Part of a small language model's weights: 11 layers.
Each number is 500 + 50 x the weight over its row's rms, rounded and kept within 0 to 999. Layers, rows and columns count from 0. Numbers have three digits each. The size before them is the row's rms in percent of the matrix's.

# layer 7 attention query, 128x128, rms 0.0592, rows 27-37, columns 0-127
117:471467456554524529550528373546622496511576456474510461451479449449390481492548524445460523480467495553607511618500473513439499440483550458598536478491517526506535592482583552514527520586423601587587546502510455481468464524531440476459455468463443577464567433541446411495507469462437465529442505477473441480445490555445491531519495514442514477555408507523499562367503451499481550490502
111:427515475453502544474536538622520462466597428446472488498545509548483528453488518482530485454485490522471552473478572549511521486475547473520472519491526527557520438491396452489485486455499573490567499546591440471597575440534421499489478558553527394433479494526481559453559459550496478558498571411432586385518478459641352507538426436486493490478456517472511374471507551481521438500514
093:505473467565589529517416543539536449483564446574556507493559537445527442572435528577583490478538644538576508541434556513545539516544549470580502587438496482537475428440488442452493571529488491517467450535502517567519466509544429466595462486572500517438460524490569511561493526452569432554533604524521508500514528510457495553587527448433552506532492492560535492500582570458512595635478
103:563522372469469442506550426558474637544541539528435537541538486599495414501655495550468474548444623501544508508469476493409551549532430498457449532566520516544513515489477510472538448568464564489485498580531473515537574508477466527588524397440512484500553493574543380550461565465448522518479482458475509564533583516417534558504592526526524508518545513488466451482482478534568475468496
108:423436549445459535577542436511525421457469434523468451447536536466540484487529472434426518613502581509570507492503509560451514570508474551559514527578535440574531486451591452451440478452429544514562448555455517514543532487403553496575489445466481517418461526479427527354479484495602573449547455490469487538596412574570521512489486487518475477464430531478578537425469534430481498462464
103:469531413591431470503431520534516608486479489507424525500492535543538484507416526535539582445494432487473477447508513409575527491537469489403630554518552522477533456554444476493476502498485473495530556468517538496504501476553482477557585544493494505489436549503611550467520465508497580480528667487486444540503503465568419561582531442532373554524490551623571527543478549517506584524554
094:442487463594458517448443544510615560516455542451484558448474535588495495416498484500598523516396473520512468454456550494518528482515449525472536545415434563463579476532555517442526515400498461459477505547481508543580433490518460486418555531394585463452396485560471409562493508459555560533480615527574413492431482513543512497535454468549498537557518501503500530431531444607559535483567
103:521519494428496495483530542458483488423561448578431455513508496517596562449429491503540459573444540507486550419509368471509483552463502493421538467326473437451559452488498524541462580477482472524497572450503595479505586481539505410444482487482436449451511478576444501462543534572493506565485526464484530460515417510649456505507416518502460615534513440543515549497429517491482460429535
090:480533463562468521461509509533531482538527448489542564502520482450483463542586482516373487538571562534514465541579537550482538469496524542534471538460551459504441476333549541474517456563493532446453498516479477564515573551455555511507371464507556537469525454492518416537516632498530359434483447566447567499486490463484559558480484523466605449434525527481478497444483456356494518490593
102:501503477539518647457424382509469472639443530586474455495424563552468439460455564498424493436559471486476441470443586456516584494478554532481584577470526460510532500453526463533487585557450539450501514471482515481457487537497450516504484563500538550526512491478641484490521490474477510455600589632415435517483579470444585518486484477535479534516499534549488502479540486479493497610532
089:494395479406556515531523509427479467474418439532480370418422693481470560428561392511536531575468449549405491445501562499527531478490527450549535496532515522474461442530495506526505541508486431514493546439537479570426504569448517538530483495517484535455588542489377505536525511466480499591450441462499488515574532580548441445520471504474508552473447488489523448422489423521458536500456
# layer 7 attention key, 128x128, rms 0.0584, rows 27-37, columns 0-127
110:534589550522514495534528504499503410517445396476404534497462636524539484469536460516402559550476503443509440467462437424558471588504550437522430505493416436512531414499528467524495554452604402482459437518347525432544460571598543473536535496537573480617544487478530549455463464487490575446502534489506565554499487498481504467504552550487475540462516530560459552529482470472447471560544
098:590498452481570482520482584488508530531537511582399537470492441411594468534518386445437510511505603492496504522435522434572519506502491500414478510489513440579472553518595486527432547563481404489473514455386466574452500492414484570526469558493440474503469529479485441542535506482521499459452451582560474520475505609484568500448492507562547541502574542377496619575557549478523501495505
096:542449377438510477557493497531456459464450512485541478512446409435490455520589508436502514359459427491492522455517487467499459551415463477499500498446510450460505577423533518516558506459516584525406543574561472498418484559543629545562506536393483497470495552468470441547392516425534483446489433552468505470459491534346472440530471491510479390453505525431497434493477447508515524485497
104:557518465483533434546507579533461526513532539448474604439457560411532521463505412521554524485502390457429579612478496543533573434528519563611503458506475549406459387556556509494561511413467485512432542514518476431532564511462519503459389523431528469515514584502568478484411488564451498476516416485525412481508436564521500492507422554468476506429505508498547584477515471610507485531487
112:533378465515511443642472533537443544530438525589517594519526562536473545552577521556554512490525472468487522481421470569485418529433486533462517426480492547535419477593394515530426476468507547466429509470488566518619517480473475515465465512583471471563538583492454500488537542456470518498513499447581497473502540456505503468470464609468473539607534490591479440453470513639523448465460
094:470370491561451445426500509540517494539503604540450489448526566530479462433417499581492442531390551478513496569404460488511491375490489440454591555531540611516527434551485427514545526469514486494518463504515545469584460466446469480514495502550512449532489520631488497482561400453416593581492551460481515525485477519552483475548481547575496576566552493512551534470458509572566515500412
087:531434512437502427456519543540402471526555548607424599490574553525508454441417499554583460549493574488462463545474492441525524411467534538412590498569551642418481482516533511596556476522530472396585504458476546502536567548438506511485532510548545420509591539533499574492531471498501542540452523498427577503481476506497419488510502501540458576547466525568564504458459541483462427515462
101:521487566551454572462505502641428428517473490489563527555428478486490459558415555507514468481586553542506582371523503531402448488502521527449420425469457584524520547454536464497573536429448499531537462415579389576490454467418509525490403528417509498491479477437495418471536495499492490446464405547505534444435518446482549448472540480503556410445506531469524414453525487499509471451538
098:460509441414577456570480459465511508470404572529528533486417461475549505455553543534457454585577446458488564499546438545520445426582470495461477435515543470483482443501480551479508527565541495473474551612485568449570591402472457544501490473495498523481502472426478512551428552540577488486485411571476422549616490511465457480569472393515416478455505440536442466587420462531483428440481
094:399596495663516459448491517471454470447489533463440553501477466575486483457369505569527499428520397491537533533501535538483503499585611418400480461470455515496504476493403551493453550514535508492518471580463442486506477550571467444440420475537504545473471454525578523562548414554433504546535560529424553537453501556508503443521584468489447563525530523496476599561508473576536498530519
091:567565579539504470484399559535534549520530514502532502479561452531504561426565524481477528479490449440584479429617575498474471458471467524525457444543480411429520572498492460443466478524466460526500455429480523458425476486659457521530452501491468539580498514467410430453410490611478534438439527420514437573585563502433518455525489519540541438393434536507508552522500520423506526462556